Weights of a small GPT-style language model, trained from scratch on English Wikipedia.
Size: 11 layers, width 576, 7 heads of 64, 85.2M parameters.
Each number is 500 + 50 x the weight over its row's rms, rounded and kept within 0 to 999. Layers, rows and columns count from 0. Numbers have three digits each. The size before them is the row's rms in percent of the matrix's.

# layer 7 MLP down (transposed), 1536x576, rms 0.0456, rows 895-988, columns 0-47
099:567600493494535601473608503520458534451476534549463462467520507479466521506572609516499490502448534449573507537518519580491505517508539468577470
109:431512571443406495437526536477421388361539456593539479477539455532432482490440538472556473507535511502516566517534502540492543418495382443551422
102:435360543538491636456471472454437549467443494570502461429480525503574549439500507548554591506532467557471392483443567518543461437490502601468469
101:483554477507479539486399445531479511396491463509558537489491523546535538534478541438448518449610532514468564535507524537501512482554660401499439
104:569526563501517469479566577492500507472452415462372468485514421492384428502526515479465551551448527516436546556571414374453437460448631382463517
103:523441383413483445496508532471502471438510483426483518536500546548414504466492456491495510472490386526515444530498476448577604573482367449472505
097:461545568523422466475555619488417483447505570530482503536435518509534547435359459502393544465472544517500423531546464531455436472518519518527555
100:513438537536502456442507537569486531477484416537481476535495590451509508473539505520463502460480459471518611539442402478462430557407661543622490
101:521516468493517506542538511487487565484539467520534530477427547517469553484548540605547470468444410422430690486513499512467513527455898523578511
099:479581514627448470440489544525489520626560528523457517437522504522459473443529568480564569578507447556558370445443478584576524505445390590516561
104:501497481473411420499529562435496483605558551481577499483618445474531528475497508418488437521575431441559564544532500549484565448578589517492511
095:405576529502505471490451497488479472460510529478448505489511473508571467497508541574505493418501440526602494534486487546419453449451616454484437
098:520506493537506468495420401528518503552648449610409514545499523506465435479478499519422420492533525526452509469624433533536456476496514531393580
101:583490453491518467435532538527506512513457480506438566377438582565505493510653546510494528469504420575553565593517550487464528481486554480455484
099:466484514448464448562502558588418430367482501625450489502440479504480512539531486502554412565474445373404502506499533524536412461479747501541469
098:619525480449500458492542500476540447500510464577539540553476462485461475511555482482400527483431443652481510518481504573492549561474471489483413
100:494415570477528492526552515478516465510472485453560487451540499522462564501525507519508542476411465521511472510474494483487547439493333526524427
106:517426504501569466505482526550480504591505608504479582529473538612552467540496474464475597504513533453454485425568470551569539491408480594569474
095:532584518517506541463479524598525500517519553392504460431485543494434595531573430585513463494516543438473467480379524602527478489516447471435554
102:468545530468515569514568529531467500512465476415521529427568486514546425488536562579537435515487418509488455526454456510529375459514411549463418
102:527468537502571531493547594545438473495552550465406453513507452500465589419531548553489522456397585544490379513453518613444444412471438425532604
101:510452440471537454608519462471524547514463619477506559521514594506469586503455556485467547534511416515457457446503566458512461434496372496600422
103:562472479395529451544497539478518524538526455480560563558577425508530465467536532414588513574530382361518590470566490584543431524437578485449445
104:503499512497601524469438431511479519491436526490504543495541387514477481543563482486493475567476479477448442519500401536482479410529460577373554
101:484555433547424543542494453455559601469620500474520451526546486515445401511554416448487478420638568379470530479515439492514517540465347471423527
094:582474485492408522567508404497448401536590436466440468481523595551450492416573446550468536479564409497482563442523523458513529540501612543454461
103:530492478603513458428425530519487540513402522485491487511522549423422519498430480502562445548508419452473494391593481449560551523413475451432534
097:429506396533499488510469521515499516491528465517461436565536485541461464530559494515477536511532478419389376593509446478470527459456545548578482
104:503476467562512528457520569493505562404448545466413514514542514417471456448595502623501458536505582513534672504405538609530522475439492392466488
095:523455532392498573506523464495442529480508463524456526564440489483544488498466513425509510519454487513507309454471486417487445546498194529500514
100:445478423509496577468483476516570488611449530465588477455493499569571498516479487466521429534558541413508503441507383438418380500485557471505513
104:526448485445436469487449508486547522558454518499521454445489465465429553539523484506476566506548531511531467435559413498432553512604617452587516
101:495547513518455488555452454474532485554383523516495533568492522491544515475516545438456421518516441495396478477489442506545499526459665532632529
101:530534473406564441411451483520541528476545462593481429563433520567538563512513457436538474487622508486537481492518405468549518398572396458546527
101:532534557488449467423497454481447516474566618581416585496433465413487422560436443452519569443532478501515582496498460474500551461500479488528546
099:455567571580521453545477520488550554525530496507467482617540420441429559482552518401531532430526516491575698490544509505556541488537601515505497
096:486459416408492447459497447511565461480489536528484456516546545490514519429523430497591454554422570485485451507542436477640501581507592466476508
097:576482558498433430503483403481449590385367491585449522468499556470485440409499441427514569508558525508553299471567491464484528573523252505527518
094:558467502556517483394485498525465449455454561412475602504498439533467474605483555449400556440535556512511575499468589391511523480468550439481457
104:485414554559439471504564533617461598464427472544494533484450532492428473415540440544519510553536547482536479591503502474501493465448606419496463
100:436542476506538528544480528447580564489519503539518643508552415432552535554550532481496430528582463451509454453486601528513481512533369533503473
106:514523556450442458427494510460396558514555481465486522418489552506514529446499516572399572500414481508520542536457476469549469529473492486560525
106:473503516536413436505473515437461440420571514468593458577523535493455458475523577555504533478413554400550374460440599406588536532566375491515454
101:591558581556566472437533507428394520602449495624498468492546527549534494469552513480453574558502588498496504492479472531481511422478592544386628
099:439516514488552519409518522643407564363554548495521492515530471531467400508451508508477507515510460542399622518542429496562528436504530522444554
099:604554512501502423491454576552462469490446473434470412494521463511478469416504569425453547563401469577479394511480487563474516554616580432466542
099:465429430456489473535499520523634505475520440481543504518470469405489448499535481508531468474498489463446490599514523571402504467413528421454556
095:511508480526520455466411449500520577450516539433499543413447532504532574532499531522471518517537459399479518375514519506471513553478560571605522
101:404535458402461551462461481472395500429578469545544511498518477523541560527540490565550420522431537470496499489584523414567411532483433550508456
099:484592542417488511543550466552546452526502480440505422479482491472558481460478548504526465565515463438535314449521556579501514521530488515433518
105:502461584388471517540507441436453449578525537491441413498430532559563501449456506514511442532462476492474507477463456546601442421519577516520490
102:472411550462573430509428435515421533482578504550474451528468459546440469498515477288480499435509542482618455484433435451521478471446510488516507
103:531424506500573512523516474553453497550429573438414468534500448471516492472525545455473505448488503580507414412501473546402461431501332477566477
108:485512517437469480513431569387543495562483512522464413501508405509563554533435529444509494559441528503498222512536554507546531485473202486515533
095:591482519492485468451473532548483522532474558496533495414537427539510475514465513475445486529493461543430241598503476396469563429504130454519538
105:447402381505559466480519393515434552526478594461354534468464498466549546493554461390484486505540461531478477507541524494447523508473536496501570
105:427543499560556534449444493499470481489501498427524436479493551460461466487468466521527501514524394398514426499494494556553522580516565446487412
102:488495494502496537428529432510566587498553565526564494454480559494452495507464504526465488544507472481445520449487468544535541486495276494543455
091:562539464540492396412436492571542386465486524497454519527462491503547464530439533446457515447540478419508487492520591499511455424484474439479471
097:505566522468577480451399539450435455422528454524540515456506438472480404499442505509451473427535529522495578427444483416523484490491704513553508
093:383522565546474438506467417569560525585436490476470468516522471448464514525447533525475474454515522450583422472457538445447538488447494432475507
096:452474591424545514535375528360468580440499603516546487587529554522504443592437432507494611461494533426497504491482622441584551500488468445614575
102:495438542493539625523581533566340501548470456521484567377508436546481414464482493483546479532507431532403584525505426515470572550502463552572507
105:505537569498480338550527490510570582489488575563502519473468517413543483513421559502542469478475484446486416495378471398487494496555391472600608
103:434455536486541476602435557447606427547446485530493492480486551538455529522439515536493502423572515611468429550437432570546516469500384508498451
099:542545506531512449487441460521423558485443549573582468516377536497463474497579479363529553478553480513538445460472536501521425450507492536478460
103:518510506423492493418572443482444477558535450505483356400416431462504473478443538397484514489584504497483575522581481444479578457537542448376470
097:446455479503611512410572476455432533471499469486475660515505512485525523513490468502449483410522449414519600597555535538506617564461534518481519
099:467567494537560495548421456487545553427471567545558486470498573535576451561477566522427501566497584541467427571455471400536513514601459458563469
102:536562458491528545562479507424420473525459522503433538495426462433528503598457546421446580526479481441438447468475492480563518458529439522499476
103:574506469439485463406449528498437499481434546596569503524501556457551543565460502494452468475404439490538453508485536595504545563557491519512528
095:499553505425530532490482490430507536486468414554494473482582475429513463551478540470399635515526521504547529416469508546489555470415384606471455
101:508499523533494582462457535515506464554504550480487449528519453519475430534488497510549555503538543534538604520561501465537493502424573533455554
097:455466464495493497588442420474454635433501512535499468492542482508421574519547527568506535415543510546506323464477450498489483484542448493580429
103:425604525503478474580528497425505524530472409475485509503511499409512444426446612520452436462503445571508417581486515507505506402491446509474531
098:380492441498401508481591508532415505571478455427453472477499510519509517453455446482401444501444532528508590472474482485540418451468609554399558
100:420487505531497617508470489612443584447540431521480408535450449571584529517483504534524436554509589521506508468505511421505437539456563487465527
098:393485501520503598559530519426536481477489557513622505503474482506468487475483485501586433433455496475483480450524522520531467480514421512495553
097:511493508356429585462539532524521383467483489610584615422517522431454488460529552555482461444522571491447546485477550524481472429507466506522469
106:487478547485436507464468598507466516427521510621521470503573507484523387502485492506483492558532551413446421468470456421521418427450400488535471
096:475537409536506534558499510492577528482528469544527454490508487550541556475469488581521412456460499379535755515551520523575482526460727497493545
098:574531535544480546434556521450550579458504552417560515480517483544492504529506505560495446490437567485555487564478411571540436505447563459461543
098:463510446505447548561509456506497437506513463506532496504424588443474522508481545485461342545572456477462579571508478403432536589542395447451469
101:494528481487481611541523463526505487528630565517469487488506432510477481551570497489640469442500506518508553605489481564474531502504500533536444
097:495476437450490540552483529493454418609513497641504506430455523418460446506487444510505485542569526502467536384534525402512511580426633450510606
098:429526460403497484518509513467506456479542454374492489560517548525510487472496491514497599475511565512451438504459444519486462470459543502520435
096:514473468500474510483470498456471528475436494462542489418563468573369556462515489586541514503540549438472453495610515489508445529513518523450480
105:462509482476494422417467500446481455495453439428439426486552467461449505494492597570458479519483434433581501542529496439508413427559622398479594
096:557554495640517453477531462507573501551497514420479472406537500539577548372360407503551569445517483472511654542446525470556407463462617532521477
100:477480558496505520533505456505453560448503590502405494535620500495508543559546460420482543503517521542608531576559498472564506432514487575408429
103:477527517537459503467453432454561449432631519491538456443480481511512457532495478548491489580520498476497355529497481506602637505426377531461530
101:481495435476488511493493538564511508475560504487449571569505491524471552458516480491534406456527473527487641634513471476515405486482728598511502
101:481550509505573512485549548415541458446579481441518533492495543462456456534512465586457517479416487524597291489521493536605612560620420524477455
098:451446503460364502515570540471449604512539439587537440394451532528411395533510451477488481606493534478502380466464490469525457502434443490568494
# layer 7 MLP gate, 1536x576, rms 0.0484, rows 896-989, columns 0-47
101:526525567532572590375503446519469544465570510531594455423474434511416450424475516455479476504601533444544648547430519465459505457491514502527423
102:414546511514487472403619467527508556582567493495502583491449480521500522429526550470510473466511505506520583563497542536472510463459527473514517
101:456453468450469515545407480375537547431581564519491543546457426492460508452544495485503481408497481613580559397546507562512520483430539529378414
096:537499525501450369535549594493633424532515414413440450402432537441343515508588497501526513578507520486506514585547443529532466450486561449522543
099:409546471472525468505495498539504510580497539527462534461471527414526445496544452549543503525419557458563521471521426443521501504426582516477463
099:473530405514488565546427429459529492519545577512509499541467428464507576501524455558460386518501526380562514586430442587442403459527583497458535
102:550509500497493535442436475489486505411486458545492547492453422521420576510495485485473471457523483568524544487590520483465556469524595599548511
098:451523494606414526572513528368495472514480466533577502554538489492480415517439579509484541548538442514571480498487446444582384544439437553561438
100:501507495460487600491538459582482491415583551450435528553458471599439558430524559454433473494554427402539528591411560560476444511460550467529484
107:482557450552567473578517486417537426505503545518455491424440559499496516459533535622456503462437519465432533544514454495528501410433533445560540
097:464511449444550482496467428557447602403659469552547541428491494571506463464507524491534515462547467479442510443521440614507552475510535447535487
102:600410611527472574465495477524586579531437503434545473487482471565403565591545382528463516532488425495509554511522475519472473524553590536497469
101:619521524517551496488485516555457498532458533539538473457460599574479522516499483516482423387453447611432576487549464515481455444526629513421517
100:556508473456529514434651519480444522433551565509560389445594426500442467499487468417525523541496418495433547449506474577534447573419529575488538
102:438504432527519487540586521571490457489538498434502540587493462527491443519534528563528491494572462516485539480468476422549478515407498510516404
097:567491478478534599551541432479453432492383522571477508501590456524486450458468503522520416518502555506526546409545465511490480453470537514553568
102:505420556536520487519446485574578530501458525518533502449470520437567455462510526440448467615464505593492620494488522513432459525499592465554489
094:542490468447518629527565532406549558577544507463560552486551448499445466516582432505512393514405453547568559494472470471415465570398457480493504
102:471575511475648468492563445463534461490449529572452543436531447497542514461575482593440497454435510526502599521459454570514466393587551463526454
097:514541520520451553466498522471531464546488462436568427453564423474438571396478604519543468524463430448581522462552536387538590519540461433512592
101:551483494465538499467511518416495528542527485619521500557454559524410478465482497508462409508419544517501527590476464487534540514474508480553525
103:485530486483456473455530522559365569515497534514537402556493561519468483424525474431551489504565567530522547520483448564517562437553544511504540
104:597546488468501483517461541409560507526507489436527451486496446456561508502513527499524579422524442457569554560564459424466578443504560511521461
095:442476495471559547573561456369461512492538522494517494471472509512537495457606509490507415453411449440516482575444538523484563462572469547531523
097:465497612461488552463473440523551508554440492531491472457501463466496482605597499526495473503414455474438472522583518543561533505444475540468481
100:480559517448600437556462541515478531467485624460482483486437512477567451500551501504513538545546438563563521515515478516510556525446548521432483
102:418481467516479552516516419503510482582624532501496571517540504478399500516556456456434403521497540536543609487519447529544479446466601508527511
098:557518489537538515569490548418472525405564436492518537530466479426495526463533503578476470528454423503467444609451443617518499491390482463594523
099:520486480466513451428459575445572549410517509503510405490553507492503519520430508414488464462567460486462521537516427534436541515441489423504449
103:464478446527562451519456560520553437473574541492515548419454471438424468483519513627389595496426442481481601398537521477500526413511634502541429
103:445477500560575484459491475426430496455544517494548631528475444494451524463544537481446503529502485413553497531527530543439438495530505343488539
100:569479605515519519457560510534484542539508553587529495497535522511455493572513534474608443554506459470576540517519544528520526508391565381545450
104:549498432484535438454532510459381549437455522528572399532527482432515536602483538496420473562368540489556561509536546518521485540528565495420547
102:491541512537510512552544387615520403518532564621490483456523382462514496527533485490478506484600476452498540462433465510495474458576598526560480
099:491528462523495482536598452461542473514525491446543492479448494431451529456508488399488442521552546513569436594486498500468550487429500337506482
098:542492506600527463422513561498566525439522446473530509478491487443484455426512447368529460534485515520415530459523445506511368478456504550472470
098:504523518509494463517450489507584487445543524504457508442540494437524495490476526478590458320537390414559438495526518567470552483472470575609430
097:515512566556452505580535441510533479589396511522479545558553524539479497476431483529437539409452481551508498494419551426505480452525516476557469
101:465584558442632479538495471514372558473512575567487527470511377484504433452462472496560486528510600510521563538509464564467550507510497497535507
098:534509532473512501498558487553526502442565481403532470470380500495507464546557413471559486553509491560528509543575429445384438495472505485467489
106:426454553465397501566470569505505469560433566499458523459499457442523496477521510401484429540388481495466644530434484524407531452514566475518433
105:468418512508414602473504461491497554499498495520418524513493467524452488564626438458559560535533463498442560538483377448482569395404541547499522
103:545441466465519446510481586461514552530425423543500494425529481464584545495542497535522484528472487511467547506468491595422578477501495577429554
103:441556544525486452491491437447521496465521530452401482473516561443474462497409416454579530506474462555482572564552460437444526433369492551565462
100:557466599515520543450588585532463508483441569531452496444538485484468423459550638469518553435569395510396542484558482504551499503486528548463483
100:560537606462560480591419523495490565522521538418514512588494501500582557447527454444419469480434479500522538536497467456505437528542525531506496
097:481500493498555496499533515505508533576493475490506479470533507406543463577572547467516476579466561535533539585467513507491606482443479511501456
101:543530486513531502519496496502459544470427471509548549459514543455505585510603471485530454465476456401548559534549467509569578475511541508487410
099:525510470536499515548500475542533515366437511472565531516565522524467592432464610490591448473516432601464513465492489502473554568524497477433484
107:546529445592519519583503410492480455489553471543416395559506552516475495430589518476596482525455513548503549534569433426578507475499516536567468
101:462534426511510501468520436576525553541479586555489459513552474557526556474462482537500485502521524494423499570463494547551497547561548503503488
100:545467561431509491508486605367500538442553441502510568421497524540493496542491557565525593501393469596509543514599539468518515533478531542534567
099:554493494553489422502444460565463611618597462577485541485545576464511449464545541454424486514419421522612476485539508432502537519473560574560415
100:496459453514436593412489559449437548420622462423527425573461487435516496422496471518471425499419472451473477492485460461509459459468417463510460
096:507464507475472423529427578418485563562431455510482491494547470469484468532483502622432380536502473517478544455559554437521396545482561478428566
105:480493460625580526505488376477449456626516614579513574437463498484504582433510483504480458472590565537499552539473549500573511487581572448576472
099:603514465564480456477484505481438510519428607410477467449512475482477450548506408523489453564519465589473646529544435468484406511482592456538579
094:507561547498482541572475466616476412512442600427551411484504481477561508500513509472512462468583440464506525508452489551515467479505501501454446
100:487425493518539418513545507457467487471468492423568581496592482608495434491538476560537485441485530531502526467495510475546476412508587504467483
096:615509395470405497621524542492538383494540501459509560370521518514576532511499578565519518477504578409560502429441506485405564473501482563538541
100:449604496517579571553544525484454509475447411499596448584478432488590480458564463541456453484575490478469501530524417511503434523425486400447426
101:523588412448439433492471474384491487546589557437492527504555518450504632514480508510432484522532421429529482397512539551561523527502554480399526
102:487452539482622451545434519451507547506504527540500494486512450423589445488525482529483507521448472580417497516489500527444512539503618438473523
103:486528501591464482450588558402474496558320456520548445540527557463510478494510384439550562528468502559514502481494508454427459404510505586490574
099:432438442503587488500451518528449529427455470447497433487507428480527484463538538481518489515553463512443439490377397480501513460522511515570443
101:419513473528561432523476408561441554504485438521454519535536419508387500460457538476458439449561520579545542517521528471580480438460578474510456
097:585481511406614543508468563500527575566560473531396436484434619574445433435558564503506513516487525558520454494595553503509574590465447562563509
100:509507479464501446483512505536541424454433524531439541390604461540451514479518537465478463518485443560478543463519413532544514459488521526561498
102:559447472528493508476516548561531566486541494518487588421521557461548461458483510512471482552455472544450491496539611470547435509488530502473472
101:564538591511473436521532466500443527417472531518596467424454487535477499534534548477533559508467516385533563517479545416434577471425566504604582
098:463513480459546477652490454539546655480557496489473581527556371511475504501454494574527400485570596476422510568556501483564392455486525525491437
098:515573522543433464466470483511458620438443488521522539511455425442574435543574363500441410475539519481528589532524507435474441490435579454459426
099:515543537540477386455526555426443496518537527502448404530557463510405460432481486460510499496541531546492487497391498526559542504469533571439499
103:489497545461566511430431573562453504467433499514566553435442522519579428537549468443477530520453549557484513485508488505478477423465509566521438
098:479532577594513429542541571544505569385472589592597593574531522457471443552519517440536505466481458467481502454441500490502489499428590532516570
100:533516536609492429568492525557554512551447581563478508400483520443482537413537467491504532493541499497512576509430494522534446554562576518455369
102:452502483492448480474424608419503575420460486442476439518521513371487591534451571548557462512409435430533547636420438493399636485423512506495541
097:400495632492542469438452582518533434567513500490532531423428498609452525483535417512417426387500479556488500535426519471544435557598551476574513
104:481491483457617532549465483391500504526529540459500530485534520493438421515533585567501489486520510425535562516457429474423512401504589545565453
092:528506586461520525499506403546467531522512486486492575456570424406538561521581531555525442528457569516517510449542459437566469477560409510464528
099:525511506502543472532538501406521525515554577516491498417541536427589490510535646499458537481575475543498593532448521491504445465419566516578488
098:546531490492493418459484505462508541398411539434528506511470539508528464481536554473449554517540459471430487427503544486430501437604453513467548
098:389517501524542471536552510513489490494552568510523552452440547598485460527574441521471514547524600532493547567483435557514480447522514515571448
101:539483453477514509522532506565503583473484491513510497502505452469452543529502364491403505460474450601575524461466478491490444539452494405435449
096:518417577467477550468469534549495524516472555536464482601456550487430527558447441467479652598473515449498546517458437462507478510358449484574454
100:420472586580525531505504520478437506484434495480567456433489545534484468419475546560537501534522509561453486521542450525523507468482517465630559
103:537405440482522390486455500503558477589491504523556512428457552414564397561532581510408551439484464449473608530488443475534552513523578556508467
096:524591372500501435503472512488409551534492569423498441553405516561402443555519423457496485530499489521539551568486459549537503437470556527472399
097:593559442576603541536441544594540561482535626510425547500550428538620468505526555468486460460511452548489503513482432449469522596541490457456494
101:463526429427520468522562453559483491500515537484494599513467438437478581387568491537429443533469477521417598556545543538503512445519530439553402
102:490515509410619539529503483434495466520472492532532531503550452503543610392476535540534503454592595502571580479528523457469369526467595511536571
103:593536504495556501435487560517513480395410478469534494579457539477492505380578491529501458502503504523493513507423486569454427529557567462522494
098:509460495562543475473506546477416502511530479509489511498529489564487497435518509388475531491451453539482519454446626512520492450489519561419474
100:421512498512462476534503506472471553512488524424467605437569519430365535494621584460523531517510438547543485543473489631425557487474517479498548
# layer 7 MLP up, 1536x576, rms 0.0521, rows 896-989, columns 0-47
111:498494475488397520546539469521467513492544580571546480457477470465518463441531526528459499518580535427446571532528423443462590404386518472505519
104:549525425510510430426459457458491550501463499414472495439507535580517486575463494525517466550479523461410489496512537496491448489436563403486500
102:553509555498498469571461402495518511562507545566500480470582515465516502499531548477536499405436544474443492479488519509550537571484500492455529
104:388481467528473463553397401488403505589463587515529512575514461572523517499464490424491519484525459514532489477515525608557542569558477544445522
105:438574429510473605429451433457466508527546556442519521498535549500503441575539468535461466552496504520492478473519558520538441540532487517402483
097:572560597512399535402611479536478482501539468481531421548465392472568517538526514497479488510538414403460506394462541481536466546546440508468539
100:531535461494458496528448523448532519533566524476526460489616502500538541593557567569575488507499422420455470542445487493484496536416545527505435
097:461449547462546423549552568591525471519491488470547467454581517466472519535465485549592478486555524492482447470460532492548551433616446490501506
098:629549542508545463527431546519488499415398518488561578409506526449497536550558568588488490470419403497419480530512541439419540478489534475514505
103:498543546512487535517552561564504458436552461436511537505467501588538521410498467389584481513474506490558476573385401483514403534540518614465445
094:532443474488474545534605580446552526508510455528541475474542539469535450489467554524465478505487513449533452504503576490498464456476484585472537
097:559532520342527559497506458495561494512455469456493466515536512510585488536435571509465480434576426467488512519437477505569432470478490501522557
098:485502527497543587534529471438497435479455553512510455518542459445468487468391538565480546469578426521530460546433425560502433591444468566435569
097:495505514493537517539506400428545523399472563503508623548565454488482565487541474522525499534549449539527497515581573538468487529489500533505560
100:528546532575470467446394501489562409509447510440580441425560488516496553492430614518429558457396474599448425441520527509458488523447442495581455
098:538502492578505535552461398481439480431493575521417477516610430503510517543463449515486514415520507518380541540488453505499467537569487535525470
105:529478594553505498494486551518528521462468516506561474531527542528519566451505519539572481474470441601475538482513440518514479475478448414547494
100:493545526388460463544564458500444476514545496506484532539456502487530516424490481497523528510500447460514519489504445444477509590482457561531477
102:441530498544396516482446528491430533475333436465490472487529546433450433423471557490476550397432495515387497448545458445543516546503550507485403
102:507556490485517404536500506439580482483610480387563514525501505465451635434507594478587485471500414405522492466451528538498532461465515506448467
100:496476553455526591512451517642544431469572552421499471448452482483430494433526486529561513575568461466440494490503451502443534425534465560464385
105:500558499443511568575373510447536558504472453572376535486435631402436559441546432449540477550439460424548518499579522475454608480483485491519482
103:569545549444487545457483537572441513449476429511454470485545408527461431491547404430389465532490491509499533442545458508583565477512468546551484
100:517543418576499494588481488437471459398466437493465584507545479499495518450506448525490577470498455568590598514536477504546543550508527515534465
093:476502426533530461532453462439510568540542483435402536470465475510599555457482551511499424595490532499457460471482613461543531411477503435601438
106:442502550575532543492544586503504485413492523577384428622516371486431433490559479524474547538470483459472558512530393491501577531499427522392458
100:447556428461578532528367456471528482454439565463554430512511446447472499531427475473504410509534526475549568504537426509581465465614440572414426
105:479460557544461444476547498478450495505406457447440596493552557446499499548445484442557613482597527517499507450518502430508451510512528465497521
090:514427501444520498406406466475586512472494493504551479498516571469389441537467484416500572384485474556428575589568512549524464460643580434512344
101:555437508512508479508489583444446426504433445508446452466542573429491439490410465409562491440411467538502382440375455487478472549504474517396546
104:495592473404522401529447504515487487502500416451463489540437515486517479478477552508563545536543518512458494574458589415489503599482505519464458
100:564440513474552443474471476502478521595541569514491480537561486512528582540515546463510490444446557461556416521501532545531577452548532502559480
103:510425587501457539481490534510526484507441574468420550417503538434466515448482485544483442462463566519506512449599650401433442527547565493526464
100:560601496467418541455521453553468461411566591474501519537423519499577435509506555468513558552552509544585535463493602561509505493483560483568527
099:505449490513535519474552528558511508468505448484543533509473502502545436516467468519487478484532524556547470480501494425513499503521446501500553
095:537517581576471487520496620465485490540492545486498464574611512478443508554421559543454597459390354518466524509548549521495579418561499535527481
093:539552549574506461522493485578526450643514500568444506448439550616504554545502489545557495387451583483473543509530388354552459443427595472432527
094:453507619518515358533543466474552443528499421562522433431537464470557519471553423527470408529477511520551459544522441439501489441526440562461444
103:532403552506541513506576407548543626532495438513479468470489538497469497458485416450442544525507441505578492443585504518451507529486462453508518
099:599475540445450447522531536505509550507448547456537427430554525562550414569490441462433369470415495498510423474493563514564484485411492544596468
107:441450507522489520562503448514520513478452451537512473532658427588432542499595482526532533488568500509471545449502581573479407465452510476434435
111:474601543392514491520472587522444435523472508452497486507556482435454541507547549430493566508515513467532509583534465438485471582455479525492431
099:479599515457437432445511426592490508528419549478514499582480530487504458617481467527473465503484445462505531503451448492495505477469514471585560
100:588461471553553500484550429473490446424564596573506475522538527563495567450517471569497520473551468481550524444542479516540473521544481496494497
099:509495421468434509471559463428562414565443522398435606384443408477473584493453530424379481524602538517610481476524599520522435503568505502561535
098:531431524580480436490514497472492495534509501519446509491501613351418456512479512523514577449422466558519525458438427466517525533423450493513438
095:480574636448494555549497514455582438531394423559559464554503429366498548587449467588544489488555525445510500606474445444466492498459507560417555
103:510478490522490519447536485507483570507657548525537471453470609413544501547521533450504531515555447413469491429471622458444517538525512513542479
099:560499542486515537386522577481502424449601496462532372504462485537502503537449450528574514563506382505462536468575496625482537415476501492482561
112:464375516459578463563481556463500545464459586447552536501453498477498542431532487461637497544535548502431426534429461557451485455522442487501572
104:500488563568517412534457557444484500545487527480503525458454522434451516450457395407420414515409539550424493428457503499471512520484539508472571
102:436479507536540472515443475490544399459510528578418487463485443502534413484472463586469569525494494566478512453521528516552444517578483559407579
109:464509488551451551552538566477427568563550490586469449445526545479518526484577499513461525500414376602552522467478522464491449497481530464524460
098:532523453481520506464590475554561543504491546567472443515455433527487517459469497437416454513443505498530499448458467562601513484485451504485453
106:515473563587530519520520499539556465434479494483522552582523514503434516423482521529556551480444523441439490522411539563507488546583486478563604
105:503465429482478453387586530542514548516581498542498510454460517457413537540508446477498471541493488450595520495396469508382561648513504481507522
100:516455493538499446461506487535540450501497535498470452494473511462418542492479521531456472510423374487474494488426493514538546589556464407540496
091:495493489430501449510468486481536565544547429537504460532483517548471595481557436557546542455528495508569482422536505576457524471500458646471499
098:548496586514554499487516555548515519530505503498465475457401455489596509550500433544498506446412423477509485507434620521458511437459519372597524
093:471507499550503460445503579564475559432495576540539598442488453556527455504600558569464559532455393498526498508527524449553534497497484488504545
097:478459458540536554575508490492435472572462576363479459521445581487547547500492540550609457443449493442496485487427490486398552441508555460471451
098:515520491584509463499376503439510537408496422533464555491515400490509535506481455432579546544462436531507523443565474559432453482532437515512535
103:589526566422495565490450608470530537443562487587539509514537474514579574561443444620591449551415474528496495512623517535404482670480514498554639
103:489431531459459493484450454551493467428422568505469471478538475567545528500512544586585511539485528459574470515524524581593478551553476475494506
100:531540549431446521512495491474511425398517545505444502602466528493550570510436459525511506541497517526455448518586547523556539535504450474480539
103:524517495570507476599460456460506500455442562454538512520486531503507533444484529559519510408458504534486517529482440494515532540510522426447610
094:557540425535427521470524443441565434599510554505497505494503593552448424558443498414498490557535557463501518447490612449409559504539469526563459
099:486462427480572487473583520477492468461503452500533485405509513520477515453484541557418512461554577497387480511481553529479493485532440510449543
100:513463461458513468546460525519492484568563592486513425489525462468505436537465541445556490407540517554579508415478552500472542499579445482479542
102:528549555451582521463507505436572552480447414523466510516478512560466561534534485521536488483422564511494467538441474498457482524505500575491555
092:555515443492516578526529522480533492534506486404445501450490492543503559488518451519560519523516606474491475468555431466474505496465560491566510
098:559598544573513429453540483552521559584482539425438530436443473507539540509477475507489524475461550520539490473453452425543500512432416518385408
099:442569398582478527420557555515482414403445502489491477441485475474518525504441485551566595538530396533540498474510469522467510533506566454491565
105:520551473516482605431525497563466486451446519545438443466516436422527635494488516506462444494531490541541501491507448482459441528607483465506601
096:533506533450540551489460494466487425558463463470459500497552468506483569525529553494501550494438449488524484510523507605496539488572454502558464
100:374537489465475433443499531559513489425458548445530472518496507577536493537398499482475501458461465524471435550456591547487601469547501574515502
095:510542541580533470526509515539476562564475409494523407466511488460504443483500544553583524488416521504421454500476531500446555598533457515470570
097:486464503435583509510507418480487567587533536418424555513523411506398532403503482542475442455518565479507546467446403606491524514528497442530534
108:465428435470625552561520539417557482411546473433395473581420467480525578572491540504537497455567525461436504435426505527393515426512510568442566
094:466566539555544534472491475572491441551448559432539478519397572577565449496456598484468446508483395547539472492540486449498490414547447491537535
104:506477559468574530440509443580462544573492509574482516552343499594366449532480394435544418569478502361548515533503423509471538503505555495457486
096:528416518547447449571422467453563536516430556452519519489579458629462473583534584563556471588476489597526536424500576387506520497540495447511575
101:489616519595417423617569517465517500504530585545569461567545461507590492631517594465541426499499471448572483515421549415444477450514589514476487
097:550502486524499494482514574502565553547568452573465508479532511398626518503520505507486480414469525471531472528588453488496581549467460518500462
097:485483511529460487374509520511468407489536440550490534518498506525522516492413558482515391561450488593506483467446572611535583632429479548449491
097:430447514466554524538448504488473482560537463496566532551527487455509504471543539532566447403362512491490466602567519497540500479516482518505514
110:519434463461569432493552463503372512516431620485402541564516482533453511486557408465636442514551608464449427495529520486573440541480485400541453
102:481403575467559420473483473487488434465514499517541522460577492504529502519451567493479514477492533517478502501457511525405528500586526428490528
101:574395467475528446508507425530495435510508479422424475513475486504423513554517439461521522412636496632412483342500567479559521477526440418568525
101:442473515467503576555528543575489478471426495540537533516457511352546513500515608543418481394431413571469556520420465465493388596512497512519457
101:491435443449483482460438524424478476466547495500479466564568468495523432491505516521528537485409471511418518400651525468505511508407462577449518
098:553370533449457585560531595537499494531536462426527569544462497449494506446552555555461487448453502544505489551442462485468447480501542496531419
098:468497556594525562491530533525595441556476506484467539474552549442406536547561545488465502540514436446525511556535487442445467500478560546476552
098:507465449480429489444554449470521531545507488513422521527438525584515556475432466451490488460456467525507444579463506515552558561491422632532574